config.yaml
num_hidden_layers: 10
hidden_size: 448
num_attention_heads: 7
num_key_value_heads: 7
head_dim: 64
intermediate_size: 1792
vocab_size: 32000
hidden_act: "tanh_gelu"
norm: "rmsnorm"
norm_place: "pre"
norm_eps: 1e-06
positions: "rope"
rope_theta: 10000.0
rope_fraction: 1.0
qk_norm: false
attn_scale: 0.125
bias: "none"
tie_word_embeddings: true
parallel_block: false
extras: ["capped logits"]
init: "uniform"
init_std_qkv: 0.0267
init_std_o: 0.00596
init_std_up: 0.0267
init_std_down: 0.00298
optimizer: "soap_variant"
learning_rate: 0.00311
lr_mult_qkv: 0.4
lr_mult_o: 1.22
beta1: 0.95
beta2: 0.99
lr_head: 0.00898
warmup_steps: 200
schedule: "cos"
final_lr_fraction: 0.03
batch_tokens: 131072
max_seq_len: 1024
doc_mask: false
train_tokens: 414200000
max_steps: 3161
dataset: "wikipedia_en"
Each number is 500 + 25 x the weight over its row's rms, rounded and kept within 0 to 999. Layers, rows and columns count from 0. Numbers have three digits each. The size before them is the row's rms in percent of the matrix's.

# k: layer 2 attention key, 448x448, rms 0.0332, rows 184-232, columns 280-335
# q: layer 2 attention query, 448x448, rms 0.0323, rows 185-232, columns 280-335
# v: layer 2 attention value, 448x448, rms 0.0335, rows 128-191, columns 280-335
# o: layer 2 attention output (transposed), 448x448, rms 0.0657, rows 128-191, columns 280-335
k184 117:522513511468500532486570530501504569507515492522522494469531466484446562468488514536478515507507495479490488488496464554483470464466474523503514535513477467515475503538
q185 111:467482484538492452480510529508524481501514501486480520526503501448492478492482483531496455524517525523471489513495501466510504474527496438523487528542496518462481501459
k185 112:500498500510519482531560478515487506519486495497493486549478496408504526471504463485498502497499475517486472506537501476519473446463507473488503509541503486494498524537
q186 112:491512481487550463459493497505480476474475483500492571526476536443499488521486552525502498532510506493537508519499497495563509495468545541517533512509526548502482488526
k186 117:485500484558529469488486485432514532489539501500504538481505526445531495515508518511477510517526533499462474563466518468507521509504518516493511468513480481490500501501
q187 116:519487507521494437480514474490518506504491502519518530538510480478498453503455520461478483492471511475526488450557483470478533500503497538510492487567504504500505537504
k187 114:488510486520484501534488498450537471486448518536528503513531498512508465523443559494496462518493495511487521485504507487479465453478517488500503520500528507497547495521
q188 111:500494440510475535564511520523554473506496525442539457463495507478516496450494495522573434479497531483484492477525486524497522486468513484522482506479496513484453530487
k188 114:484502490540445498518468477502494498482505478496502510465463512501523551543499489485508519503512492479498483552493506508527532526503518507501505474474513512481518508521
q189 118:506474503524510521513512512480516425535532527493459512510474500521462496479518495510503498505492487489544513506504503489487469502479489494432539480491505495542525478448
k189 116:527521519529507503508531481505516501513453498511494480485524523516455515477496498512493534507491477479493487482534495547462529489433458570480491475492492500510549501488
q190 117:482503520473495473486479503523485515498493530545536516507435542566475489513515511497512488521473496473494486496479470492528493510537512460549494494491487526515494471477
k190 121:530517483503539508473472507480500477480512505534469515504500513470534536496482486520513491535527522525554510484519525514499476498473493527529497495495502469467508504506
q191 112:508533501512490510487490478470485534497499517495465502504477484462499521517474506463565507528543509533495487515490508494516503488492503499494453560539515514443509448517
k191 114:475484515498475492481495492520501486483488497482493506551511443489518491492508483499507475525466483476488473483520462502515519514508553480528540500481553497491494507478
v128 116:499515519493455481522519436467504506475463479510512473509484515464540492509472517481527516465474485477505520475504463487484461459488480557552476478465487460504467478518
o128 105:487489528482464477530527493464492490451513444499513486503514495482547504509509472489468507521494537508494545520526519520478505479513475500524542482516517482451527482485
v129 123:500519502480472504539490518530504472460508530463475503466477535488528518495507478455538488513516504530481503540488518533491512477467494480519537530476521445526487500487
o129 105:508485480477461482522529510531526478492500524508478518543446483493487512469496473486530514473526460520506494472476479471490465471468519508501490464498507467494483497534
v130 109:478489553455483501468537507530472512468466491458522537517504470520471483497455516518509485490502499520519501490525541527495519533497422450497500497526506551504462457498
o130 103:484492473479519532482480474499491482468503506458456541468500522515495491507489530529535481480528489542517512488531483490523512498486423452529515513497535487460539479505
v131 113:505501542543490488512474473469507461454485513488559532473468489542476486502522480488468516506513465518506476540509507500468447507506511496498523523488537503495447531555
o131 102:473517506569497499491468500483454502484503525484544489457502463472517484516503484456493530513450491494521496506516533505450515515485502513495497495530500514479475458466
v132 119:474499499490533484501481492549496486482500513498485503472448514489507525483489503523506499504459504529461494494494455487514476484535477462488478462489481510519515478529
o132 104:514520479540466552549483509482506525531462500476504513512507491504484497514463448512482463487482530523519475522512516464525452459478528477491496465510493515468508504512
v133 115:490499526475510511518487557508515477440558505525509521507478480515505510495469534498512537484487547523523476462477505479466507543467522547513535476482477533520485538487
o133 106:512509515471509528548482464510512433517541514506491524481464524496517522476501491532543494519499516482494487461513512471464508548504529541525479448488521527513491467519
v134 109:479526503506495432491497518472528506515496496459503499504493535485501501485489495496453510470507471537510456468503498468539508522516546481508529470524520505503515516487
o134 103:524522511481491472556568481510460539549515511492456579499503522481528501505482514531522525467489471541498490511471496490505495532476563530501521496502527495503552507495
v135 118:514522500507527466478499477516496537508499477467509471506522531467501510505502478490464499502535502499489530510526523471512531511521481539521472510540481461506487515579
o135 104:527498558494502495535466484497517495464502494501487511441485492479498515544514480515513494516500462493509539535501462464496461495469517471542524498483540478492524519518
v136 116:479516496529477506471504524459474504539438468555483525513509559515476521506495515479452503494473506516500460554474471491504474475464471500514502487510503493504520493511
o136 103:521458532498498544507535491440477488518524456514497464499495466558507512478525522514497517466488530537488515534468509527548477516502491502506541497530541524464458527492
v137 118:493498471495519503492502473511455515539483530535461496543467471511447492544544521507491492483529493453525504486574503509445506511513494480483525521541520499461509530489
o137 107:533496487480467498524518520509478508477511501474528495494464547510474498486480551530513513489503511471469510481518503551489489504534525453508480493526478486520521538467
v138 115:506485518538481514490514516519493486528529477445505476509480530483557475493502486459463501453484530517493498479533487510517509449458494490514538475496494542473528521536
o138 104:483482504497528521482499537501507426530505491474499524504478492460527457500516520475470543504484483497487532497540518467518477500456451490508548524528477478529492526484
v139 125:461522486484496507499548489508528524499487515506530456470491491517476458479477540536466494480489495517507489509520510496522500494514504490483479468497533537506480497545
o139 105:516450512470519476468517431546517477523493551528502527469486544517517487482516521561466465510482479494518502497514534488482501478446490523515545521510544472462489539536
v140 118:513495428470523494524520529511467491483494477483509518486454545479503499483488465481462494480540516504476514471517473495454486511478515458451514495522487442500528489476
o140 110:499492520505487469529463501517492534506497461548506483462508520501511505490487513509416535536517499555498491490502533519505490534475478467532522477486460490523543523451
v141 109:516493493495517515507489512473483492478469470505524492497492474486503540499526480487508457511529501512448462466493488477528485548499430544476488522466484484516453490501
o141 102:527533535543528498537485515479491525478492520498491509515490564471493502492483492506504475535503500459454514508501495510525542496476537515496506480470519515499522471481
v142 114:464506528481502534513485486488498524517502502477511531447501515476499504465452481579504444512460541497523475529486528508503498460503498525520502512547528458499490471506
o142 105:510522527534508501504496531499482501507485493478504482484489497479488518529495486560510471488508489514474483511513517493510542509522476486523528503472495435496490488489
v143 122:495498498534479521538465487517555466509478518447508501460514505525534512480456508491470472492475507457514476463515498535505491494551436505549475495499475523507515520487
o143 104:532474472494481476449506455485523473489514522519481504485508484472445515540512504466482514479480521497484506488490501466497470467496530511476459469518501541488541464517
v144 126:485518463513519528492489466510478493530511492518479465480474537518463503475523491506473507479498509539488529480519481507518449528500500501520502498479486476482536431496
o144 109:453489462517522485485519498527522483483553517545485501534503497488501483492472468560529527467482480506500500506513573495548472463493459507492471481538466479496476473521
v145 111:488496484477506475525505458488490489510482539529534520502471543503503478567496512501519518500476468506498470533436521531515483477493485508465473524508488518491519485528
o145 104:493479536528466503532521567456494469520504516497500516509500479514485515480478523506437496485487507563514475530514495508506532508488476508494451493492497488496512481502
v146 125:538503467488482455497486523531473488553541468534483503485474538452521528485507498496481457489537456488464510464516515463522519501486484506518469468525476489478519492487
o146 106:526537504489501500525511481521528480476474478532465486528514513523483505525503492465490463457479507486490476469480488505511475530472524486531517490505553479461477493476
v147 113:499514521511526462507467524530500500506479497482516490502483525464528548504481477469502567506526524512517487526523496527521534507495491501468499500495471519544490515504
o147 102:519513518504504522457501505516473492491467510475498506462509488514478533520489482470503554520490490542509452501483504479448493523511494517498502509493493511489515489493
v148 119:505534478512528495482477489531530523534511487483469496502487481492516503528478436506531465524493465518501497495496547484468545543462466522481509475499479529491521467519
o148 108:509478479470492506485517528498547465539493490470479524501545503519461510505475515479536492468541479514476478500508458505472503492556547504513484501511510471505482510503
v149 117:529503475515516469475474506512534498502523500509474546476500504480496489519501477474548501470556567486472471543529491513516495493516521489483521516473579474506474510490
o149 105:522522505499446459516528501484504468519531492477495488471516509517462541452507504486471492501467507513439508484480511533522494494501504496464478515485501497527505506505
v150 131:485481516485489495547537516464506466502504519504519509459519485503524500489455524474512487488496506506490480478496521466539491488533525500533475501536457500515487516534
o150 111:532513479537571462480490487490513479480490498473461484495512449493526535498531551521525491525507545546504455509487482522488481494441568480459505521525508524539504525481
v151 114:532488499499479467494494502474461468470478459481495505517530511518496527541532529500485469487485464494558538473485527508463518501510481488466498505499509480516484516540
o151 102:506490499500498512483517492475543444480516495486530514503513490489492511515556501525488482469483499513507501511524516497473506497522507484526513500529555481514490479512
v152 118:533513503492536479408499473461491521491475500497438535527514511523556520514506459468546498522477487447575461535503515507506499458493484460473525488485503486502483441507
o152 108:460517476529492525454508475492514440496452481479485505485489502498503518526498459444479490498476491499526536475496482512533497504493480519480504512510498489452501532468
v153 113:524465528514501477478518535546429483529476501507531452480458515463521535476468529510481470480471525516483492503499458499492513491512451495474513497498465499487507493479
o153 102:514493507506464543456506473508439486515490500552520498493456492480513566493457515494480530491494484497506486530478521514504524498501497518488528516508504501526518485479
v154 111:512525489472469493475517510479475467524521503545528482494527485505524526533554527479510469505451469530496480486508524527496490484547501520514472466527483512514498542490
o154 103:452535465475532522490487476496530519524521430504483588517529519475532527527524477507465496450522494521480506521539489500525560464486520545502508505498501523510455511456
v155 121:498488513513496494481513450488467502498498501510549513511478476518559495458480482457541521516494455525465484454459511517490494522508466470510531503543459490477449507489
o155 108:466507519504466540486537501491538488494514461476502542485518523481517522481482496494510488498519520516508439482475501554477524513486479494534542480491511491519480486469
v156 117:486508445513510501546467500498491479506469496509463466547510508532484568481476495541484513491496470577506471494489493528506502511540485468497514506476480528510460508497
o156 098:508484522539520541486477488494497483489479508549475497536537420470458535461515501476515504491527488454502509519548453464513488543514477477519502496486530514491523498468
v157 121:459507520505544479509527519478510469527511500511504463539510475448480500490530483516462505479504501504468497459526518477476494462491452497509524477523479500538472545474
o157 106:510523489489527517503525492506450475494499460473503500473534531516478504524524486508473533508528535517501500464506511481498463478521478514478483487466542499505503489517
v158 114:501503499504461516464505453490475477414512476499509485513517477502538502516484523506515474486531466488553496467437488477465462457489483517489497469484472509469494503504
o158 104:538452481510499531467471418465481518512483498475494481481536465494539520495502507494525481501511515518541533506509506511485502501494502495506534505453468473495511484462
v159 114:529518525447474512498475459552520516486465450469492531498538475522473532473473519475545505499540498498498510515508480487464484478536473495480503547507489528473457495530
o159 104:536468479519522481552458485505443483531540450510487497515512496552513518532501472543491490526549484490545527498444438437470462504525504539473528493500462485495516479516
v160 108:517484489468522489488501481533483496500456444483484462499491508461524515507501509485559528480562482489471483558516477491568497502523436490511513469526534518497521470481
o160 100:506490498502509493507486477467476525474505462514491491506475501494523513546540520501540467478517471512475508541523570482519442506468474493530495473532462470487488458545
v161 110:482493520500442472495532474486506519516489481474520490476461527505512458486533468513442498492524450493490488548469505458510476447498496516466511536539490498486512504515
o161 101:478450470529472464498494439520503529483484513425480531521453515501486483511495510508465490505494450486455498478483503461507488489513462481517538505492505534483513512511
v162 111:489543498518482494497536488529461528450473474534463507459476523534527519519517545474534535492512496488539531504490467495495499507500526493508486510524526528509512503539
o162 097:477471497502507459538474520493503557498546483454498498503523518505492486528554478505509532493484484488528492523449440481483511490525502451520474497504537530447542502505
v163 110:495489522513487458531461492496528483496529478459494490473519485485524492507456489533475477521508574487509493511550494503520507512501489531491464483511474509492547472546
o163 101:515508491531510507486530478443470510542479521485454441510544496476460496496489489514495540509540494507522502450566513487535491503524493538461497499504489551510464492500
v164 110:484474535492532533459489512526492476496505441523523469451517479516507483489483489450490486543491464503492493503485535504501493531554482485422511472484510495480509524508
o164 101:520507492456508501517515494487516493510502473460514464511497496517464519532519478492498524505509504559457496467524518497515494492527405505480493496537458487507475499478
v165 116:482507505523478474484499463481507509482537525498503483524489489516473514456445430488470512501539447487488503463498514518463516499493523479495477500512507475495471502490
o165 104:498542503484507484478496475498492523504513467519520501513504510520514508512430484445495538495501489461501511470517496485447538488474488541596539526490516490519456519474
v166 110:497444481535499535477484510452499494497508495499491498469488448496485495515478475487517475506486469515521487482451560511515506507493518511521461444556535529493476492512
o166 101:544477522499512519493521523513549416474518473488457540519469514528474506505553510517546503522513506504486487516496520539527484502455510483529483484498465506526493516508
v167 120:495473507419477489467501540466471491510491504474515502494499483547428472494503484493493490505522526501539520481493528489433512525478445496511515481456488488483473533486
o167 110:482541521502483481513448500489489496514499507497471532488506498531500474516545485492508507529478521523522477527488525482508537521558503474503519480516506480495529442507
v168 120:512467484517494467511486519470486523541526497502503544491522491501514466515518529530495465534511498491489528491485511483436537523525506507502483464516495469514492504494
o168 106:484483442521486519505537483514491490470497502488459524501504497503483513505494524481497514511442505467455529452495492513502536517473497506492524496495520485481500536528
v169 115:503521495542473543470513448488476483452507528494457478533519523489462474516503477478535520500482491494509486457470508486491529501473508511471521445533464512513514492457
o169 103:519469535524521475475539485487515481465494479504485469497518461523595472491521455515494505483515502501517501498514519507521510522519496493545518466529535484534490493464
v170 118:522484470529489553494504503479552504514514495487472562511497510503550530545504493461532490502459480511484497532449509492539461490488507502548484503508501539528495531501
o170 108:485498500515518520499496437508440497490523473530493539510517498513509457471511532492511467513525497476513534464449497523508532493506506472478510504513513533508499478519
v171 116:497479496577499499529501469466517525538491486501502560469517518539503549507535488491483474498485556469513452513478514508464469484530510471532500507493535475504480537472
o171 109:528497469518493489502473493532512502495471514539518500510521443509483512486524509496482465484455509467488492484484536445499472524463495472534465467461549526449499556454
v172 114:495465509508523461516501516469446483466465506481486497510479508513494512488489522513451504494516476481513545476507515473535526482513499464470515518506499473476544513485
o172 105:494496491577502518529486529487509550519446502484544507493491538491517514493550514515490475482476504459491486558480492497528503488518512518480479499531514512533478545512
v173 114:505513496491476541534493524507470488497493515462460515499517455535519532508457457526527553507539516461500495489513547472504508548463487501504519478489524524496421541539
o173 104:529546526487508515487490473497494472482504464495520524499510521514469456541505466520543514478492525489558474486484505468471451486490518537491549467478528526488476488530
v174 108:517498508451492560492533490489478433488479509518526482512514515490491467439508470478477491494475474537481515507509479506493486482497530470443514503478507486502528518524
o174 104:510540516420539487529504485485479490461499475481486506479511502501520431437455504483495487476449478518538477513522501556485489452505508495509489537533495497516515487517
v175 113:468491523492526506517508466526518530522483471501538514510515502500506474485516511495469470548492501532514475481463474514466481488492475463528490498518514485531541458504
o175 105:534492498490482487472514494528458519485456494483507496481500490505528492506481534455479509515497509500494481484468457480512530519455510464468462555514527496512535487531
v176 116:486525482519477506503496487486494488543474516494493492510452497501497511514523510487489464495544459463513511516532495465529483510490527502479457520466487477489442512549
o176 107:504507479518469521504473496513513493529498470474503518536507524479517545469516487495503463495524511482542524520469430520499522516535506517495492467476491466439478499460
v177 120:485502492497440559513517488467472508511505502509507500440523525481495465497482459490495533521499505534456527468493514517521493484504482515512478473494513481544487469519
o177 102:468484530492495526523501489496540536527517478489518537505467485504461491518532479504465479483478520541474500492509434523500491497497467517538514522503514487530497515481
v178 110:503490497472510467471540506489528526495500500470504531475496490471537505481484529500492481522532511514487475474514519514555516497487533463480476500514518448488464478531
o178 106:507508514499511502543487468527504526514493498502496498496526487516511504507489517473485486531498495542444490493462488538478493524470494476522494511461497524460513505509
v179 120:479466514511508515492512507514512502497480529462469498503516525511483512518513489477521507478505531515547455545526501474546489474511485532495554492536493506530491508520
o179 103:501479532483485480487457471514513506493509461443511491454507458521497563504508472526517504501462535517475539470529510459514519519534493482504500466521494513569518549517
v180 119:510455522522488501518522515485474503454528495458544489523508453475512491520517500516478495463536479497509541501527456493500525502470489497517553528475480467505496497549
o180 105:457505503471538490497516478466500532455458538512489529509497501500554506524501517488527504523523514490500529533487537511457522487500489478516494490491481511480481516497
v181 110:490472478517505482478543494504507495475511469502461554481474528546473480478501492452526515490513495534484513503504474484482492504520546575470500504493491512465499479531
o181 104:519506461502476492529507489489554521528486463489501475487514507471483526528546493494516503504483481522512467496521490464480456488483491522521526539509504498516480528430
v182 109:496502524517488496493491522480528491549528515519523470474489518520522449507531506517516493530496432478522475521518543527477483447546518555537504540474454505476498530490
o182 103:494462453485500503471492504492499499473481494487485494472477502506487511492493476535505511527530468495469500509487533508502479514513496528510476515485454555461484450518
v183 119:504474490513529534516532474522489479459492464483518524494507467534512494492482458502515523474480493550504479506491523506494523494509519475514500450511502451521519515484
o183 107:507478523503500476494508509499501522507472503473492510531483473518476463461501536526531555523509503492523446515506490451460534507470529546458524497480529479481495527486
v184 114:507499510458465541491493487507488510467503499470512527511473519481512485447497538512543488526502513487548538487527459476487462488499515516520504522519555533495495463519
o184 102:540493488511510545513479515491467523486487533517495484545516526532504461440491491470536508505509528503587476503436512525522541517485492467461492507547502524519502461506
v185 113:523476478531486500546497498509484510505498452480481464555441506500521510464485491512473497510480508544501493487504511487483511554530532484470503460523536507490485514489
o185 105:518502502474529490511534509490485543558486509538521453530495474521478502472455506509475462456491524510490457438489491468515512523525472494504480509513470477504496494451
v186 121:482501522498489514522541474525527475481543484527522479473481526487526482450512498542478469530528519538520501524513497472504513451508485523515522503449521510486495522546
o186 108:473521483488525540495505467420505507505516494479533458493536484503522549496531491533444459481480467510533478497502532508518525510504510500476505518525495469508547483475
v187 124:509473467455545502472499475504544504542544524478527481486488529540513508484471506500482509520527501508487538492535527510477500503495519490520519461485510487466508553511
o187 109:488483482476462471496487483473542488514506527502491511506525515500463486536516496547562446496526503522482535497561503509439501523498497478460504482506490535494542469485
v188 117:493458510493513452501494503510527503539546483482521472524494532505496489516499503525507517521503463525520524556501551500523470527485491478521471521512482509563496501523
o188 104:524477509486490472474532437475533537519487497476527490529507493494495514448511516469529522474525460507507481530472495489456482479484473539512537556471497478483471487538
v189 120:486514472528519458481495484501516470485506472487461531459461553524476480494525501520542518512486444489528458522490498495481532539538508483456498490447499480492494522499
o189 109:479543499486481489502517513484532497483514508496505516472485558500517509513475463499505521481503531462527481472478505437498433523457535510522500525546490464481535479489
v190 115:511474534487494493531527504508479480495535487463461490508478493500482502465474457499518515474469515479476509492500479504491519483532499507504528468511503445480517518504
o190 105:538502549483479495473570510479518517487507466495523485505508482527510404503480515457525512505457493499487503503496493504470491496541481483524522509498510522481532485484
v191 110:514530495438506555551492496518493506498527493481502531507521514502516516459476514471460520526497492501505513532547505493475502511495513515466512546482500486500519507458
o191 103:474525485477529530514469474506511504468486543500464510493538524530486513488450503475489512526493463518524511515508512493541479563498495485446532513468499489450480530497
q192 092:467499523480501492503463486486511536446459507514569428525522499556561515439513500496512510492478503473487532489503556546480479543496484532492473481527481532478499487497
k192 085:486510480543467457481505481486505473513526522534469532498497520519526456512521534498521506495515470505463535514486506499473474514472478469489493491500502512495471505503
q193 097:467445523547517500484470444494514550474486515514510503486521490530513548526499514554456507500495509493516488528501552525496500556440518535479506495482499518514526506540
k193 092:530452501509474520525495490510542504535507501462562490558479520531533514488498516481509534545500484501476500518456459517495473501484466502515488471458501514480463485448
q194 089:498500497478527506501507551486490497477470513521508546518498471460454486541531497525477490519478488542471499558495497494497530506555483503509497511502483475497512481498
k194 092:543464476497497492506478552494498513536505500479450535495485506464520472498503472487499527459496544514534496463494486497535495490461482475482503548523530485501521500520
q195 092:504517478514483513537512517530486498528518480520485530501517456481478534499498500522498498467497444578441520483496498500505493497461486506460492558527513474473463468509
k195 094:526496529462506502516468503492480503522515535491491495520509493507494494499492480489461489500514518465536505484470486484491478535538511496442510523538499509536495528477
q196 096:530496503493493475488518492517477502531496472508533532457511518457445481494480495498500504517502534463505470528474458501541516494470463531497494493476477493516492514517
k196 095:487479526526483474524477493448506493518492521516528542510509496471524479497512515512503553511504493510474485518557525476502534502512525544500494457515497508490496531497
q197 089:474512536516511543486500450504510534478535554456472446497519506485460486500468512489493492543508479532496525471532488523495486493485532477485454499518485506509491528505
k197 106:479511502468505508505525511473487546510443485522519505501494552574460509512506485514512492480515462557474493520505493497516505479492537516503480462476534524527522489487
q198 093:524491521471508528476481481509488524514555520519475521499543522500518531529520469463503484504522475440504494522493520504518492459501506491515473495468476487511455476494
k198 112:474505495473477519531507510537513527480489465505453495555507501453487494495546486488545502515474503507546515501491510503512518482495505493483514503510508563478500474480
q199 091:523475494460506450547457492504449546490537473520538503499495534505568493479487519476520502515505459540508515482505486515493516499516487484470505499513536483533495501506
k199 099:481488496535468471522474490505504536518547490505503513486487428533527496523502495556526475493468487510499490492501515508497499486557535501513488474491479528477535520509
q200 092:469498501498473426515513502477508511466479539514504527456507475507466522544513520531494467488501453495513522522545494495503489508475481519517494519486480510505513502519
k200 107:520486496511505526487493494484479513519478527493521489483493533511530509526468508501457519494491500495518510510469555544540489511506518487492521491525515480518540544501
q201 098:456549482486488478495505505492521480534492507524490444497485525457512510499453519450489468521511473520483540549557464507478522494493529466425508496501490516496471485461
k201 104:494482536493454486537490526549492453477535517455532512494509489476500498508495495553467504493505522457501474440507477493518489506509452491490531525448486488492515490488
q202 101:521515499471524505497497468497536462459495469508529496514505455495493497513537489502521509464491478502529499466475454475492484502531510490503513514496457504459512500528
k202 090:487507509492480582544475488460469528496509485506515533489504518501525515471500490505468528494451513547494501423513468530511486512529486493484509474484489506495505468494
q203 097:477493483484499493468546470469521488479528507529497523495499511514505538490522484483510478537494499496451514496469569511534537530493487427511492459565495494522489488479
k203 099:529482538507481513466458482519502547437493489479486533478490473482492486538477531501497496471519494527468467463483468534465452514489459481505462506515514514472504499494
q204 091:477469463538534501516520508482475473524513484448508494494531543531511523485525526518499466522538529496495446448494508517494534491516453526486481518462487521515541481490
k204 105:500493497474481514492495484484504510531540512488513523553521521474510512501487508457512489488537514533489552488463462502464504478449471493536508531503525543476483460473
q205 092:474494475477511477501479474496505516464510544502529496494509541505480472476512497472566508547519537518467521495518491515494535492550463518551446538523491499490446514492
k205 095:497452503537553514488475524472519532493526471506497486495509476549486493513488467484516484509498541458520510519485505508538464497564507487521510488487504536506513524516
q206 092:456493530509509506474514494493511523477473517513519506487489521535442480495475510522490481494509520525496473476500489526471513524511482487457428534509455536518530507485
k206 101:536487529503483480481443518475530496499521489466507512528456495496516501478460491463508535549499468513577514512494522532518417499481484486512499529465507481491486488498
q207 088:476533451471501521541537495482472500476483554495552500465515491498537500489486465512531461525492534470522500500510506498519518478541517501512456500483497485479512487588
k207 088:525501501471551526468485530555516513506492532483534465561513524498510526552525492490504518463500468488511534483502464520494506546523520492481469482449586503459537496527
q208 095:467485522489482486496487463511510507488538498528540501484487497511513520441488565484492510463505540542492483524490504482512505550487501501556463456468525487489519504492
k208 091:486473520473497532480518436514514458489491506504530502486499536486500505478497530512473479477489500460520516488494476544558506516453472494472473477479513486499461485502
q209 099:535556514524482518471496505526501543477568490518542478495484552511462481482493526516530517503496535523464494527498479464549441484511488561527506511461495549520484469528
k209 096:503508470469504501465481505500522521479511498525518497512477559476477495518512499470555476480541490472478540521479484491502486478496489500480470503528486479516486529497
q210 097:476498549489488505517511495521478499495456501489516505504491476522484462511479510452483497514502477506449481444480522503495534520489546484504531524529513510515525509538
k210 093:513486522476474449486477514486463514525510505478513473475533501492517475525530486477489471493479486465508514529505489501476437513524485490507510480503521486524536490488
q211 098:524488502484497478548520464514493478452537535525484477493463500533509484473506496481509531481507536473457473505502473495541498507484522497547496510465514528483506506496
k211 100:458510469522482502504495524507517475507529488520511476493490480508520530472492460509522576505512511503482475451473509474470531430472547494504521479543493491539493498505
q212 091:463534512535523498528503517483521527500501485496510470515457507503558502507510470520510469532545491507528503478503502462512495539521533501510527519453473448505493480536
k212 098:474560547492500504472476491506510473481519489510493522526576497471508555512480491489505483489516485499505492514554493487507498539466519493473478499496482511531488467497
q213 097:482516474495516560522501513490473452502488503452491536493546501479505547549481483523485488477477488548482532519521500491487526477551562534516519477512510481472539477447
k213 093:477466533494474561492518478505501518494490531489486451478495498506505518541466494509543521497504487488461486556484538532501543578460538497471470506516516434506475517487
q214 099:483497476523535535444547523486490520498485477485549516499514503510471518510534482519483493482510515491514528510520543473436532458392495519481520496482515511550490505494
k214 089:502497516473459528472496500491492532530518494506521489455516484500482500486485453538502487454467498502499501507511473553479538499487502515530487481480540459526500496538
q215 094:476498531466521473471492492473493485487518505495495501502487503532527487482507512508487506458512501462497500498575483519503528478532455505539483525494499453529527514495
k215 095:530486519501485510471476481531538473511516502501474565537512464517486468528472503477521473555507565491461490513498476456461512519476539497521496502488502465500489495487
q216 095:467477503490475469513528486515482486499537494527509479494497506519528514484503518522499573504537497431488499512499517449492509494498511501457495528471465516504512546543
k216 093:491475551513461483498459532534506514520561501491542474492483524494515500461507497535475469500519498499485513511522479499503483506531520532532524526492476506528495538479
q217 094:475512507519519490486501500519515490508485503509494501511538474493527520497493443460482522554509509507465511524512509497474470485498495517490485496510492524526486481480
k217 096:475512513511468542489505501542438454468508487511465526476515466453479459485518510513494491501516491537510478456501526482460483445518522485487471498494536505478528478504
q218 095:491478487496527490506479530449527499521478494486514508512486518517517555500502528512550490495507524470538517474470530506481491518471474481515498461476446496471463518485
k218 092:469496511492537562476520482505507486466523519469516503470452454491522519486476491532522501490544534468474485531489514511494512502504516505494546486486491505464507506507
q219 098:461492488524530525485493483509488498533500494528493507493540473482493499505479465511535524502477522517498465518517484464504539424498529478520504516489487502496557451491
k219 094:491465488510438490461452486540528484493440496484448550501523504518512451491564502543491494466525509488504526512516538477508450503482510500502523501491495493503484494503
q220 098:512504549473524484540461541528542519495500447542550543498462507452523525514521483498567508492514522480506530501490492490505500488487480456515514522461498526481494512445
k220 092:518501498514498477495513472498487443513504470547479520481451494515535509484533515500480462537512537477457467470466483536482474510489525527499477510487505495485498524482
q221 094:523489511500502421503540513459507538463478540518529515477476483538478530472533515426476511508501520498516494518479487495461514493488495549549517515519512503515518511531
k221 094:521517504521536535473440544489516517487497497524536495507506526488501549524522519497492519502500499450523494511532524504505478526551512517557509475499497504528503523500
q222 094:490512549527543483444533461443474540480486494464470460495469486486482535463446464509491492527496473471482534508500493551503486484438518458485534498488533520482501491488
k222 095:488504524501490475546474528476534458565499496478490504458530508441528494517513500503448465480491470533520516521483529504506560506505506516530550467484484510534474525486
q223 095:503491501494520482513517531511526477489503546522484498530491508489506477494504475510522482460498511482506518467536483487513506513495464490485564445506509467499456540482
k223 094:495479449479495499504520439551541450505450495498542513514510481503523542530521474477515501513510508444503512514542529462450467456484501501480567499535499481492491502489
q224 092:496515454499488516493528469510502520499481510508463475552538563498502501525477491497504481527516532485511458485482513499492495505510525493480498516498536503480523506521
k224 079:469472522501475427515482467502460468480535510504547502467491519504490422489529460490509465488458486505481464489532489485485517489524522522488499511510482489493504432503
q225 096:463534504512483519488542464509512504461482509483465474475490496480505504531475495490460459468519516466504468513540472496519527500493482489465514467505502533470505504507
k225 095:542487512509534467474498471532515475509504481438514511483532530513524502527466522485494523517526481510489502509481531538454514521436521491535482516484491462483506505561
q226 090:469523492526509521521499515515509551509513485540530481490487471494499490492520498519524490498477485534482553525493513496495482522477483553508501500524456497465483501508
k226 100:477539504510480481474520501496492459456470538525496528486459514477480497526503493481490495504514498519502469509506505493514538471528524502491474487501549541493492460524
q227 090:488471512503464482468463494523460482536471542521555506497518504482492479468535531507486545523493538499521527516492505489473495497449504514519478492462485515532500497538
k227 099:524511471506494488462498458471536528535447517513498522515489508489516467504531497480497488472532497497515496475517494513502489525486451510482493525486520530512478501495
q228 093:470492522512522490500470529476514483485471520478526485506474505508514548516528490506498484533441504500521528506540491519491487524476552497519534484444527482465476477535
k228 100:541479501546477474522493495474513490488502521504474514480458476498442500518499486484530531462543444449477517558465513491493524502456477443498541508504464507530508506509
q229 091:516501432502505537474478464489485465498440469509439483527544543456504472552540498482490490491496491491538490499514517476484513515464502500490515562486505524475500513482
k229 095:513486512508477523486480534517455536493529519498484553507509462505525499480514491532526453481459529476494498489558501476551553525512531505501457499507511497496511539517
q230 095:535482478456510532508519510500502494515492524539507520454497489504551483498449497518521478492506488478456504494539506487504476463552519481495527493507479485506491505485
k230 104:486473505496493527485543501505538466511524496507483441527522523525466484512498550493518537503526475496509496517488509505449525494461476466503488565520473456512502490492
q231 098:483540476489513496481503530491532546508528502503495450504500468469505494461478511487504504506486508538446513503520482493540504516497473504494453521508490495465505501475
k231 104:456466495465473517518490517509494511519502516509498549470482503500551472513496519480469547522493501541480490458534496467481505516508498492480499519427534502476524498496
q232 102:479491505477499542489526494498518528493537499474498500487495474505454490513490480463514497515551475481469470505490514481524474484492495482552487519486496474499507537486
k232 100:458511487457515523487482500485502513472526465531493532510512543497486538513493476496515547493496504516541455503513477521492522530459499501518478501545476516524496514530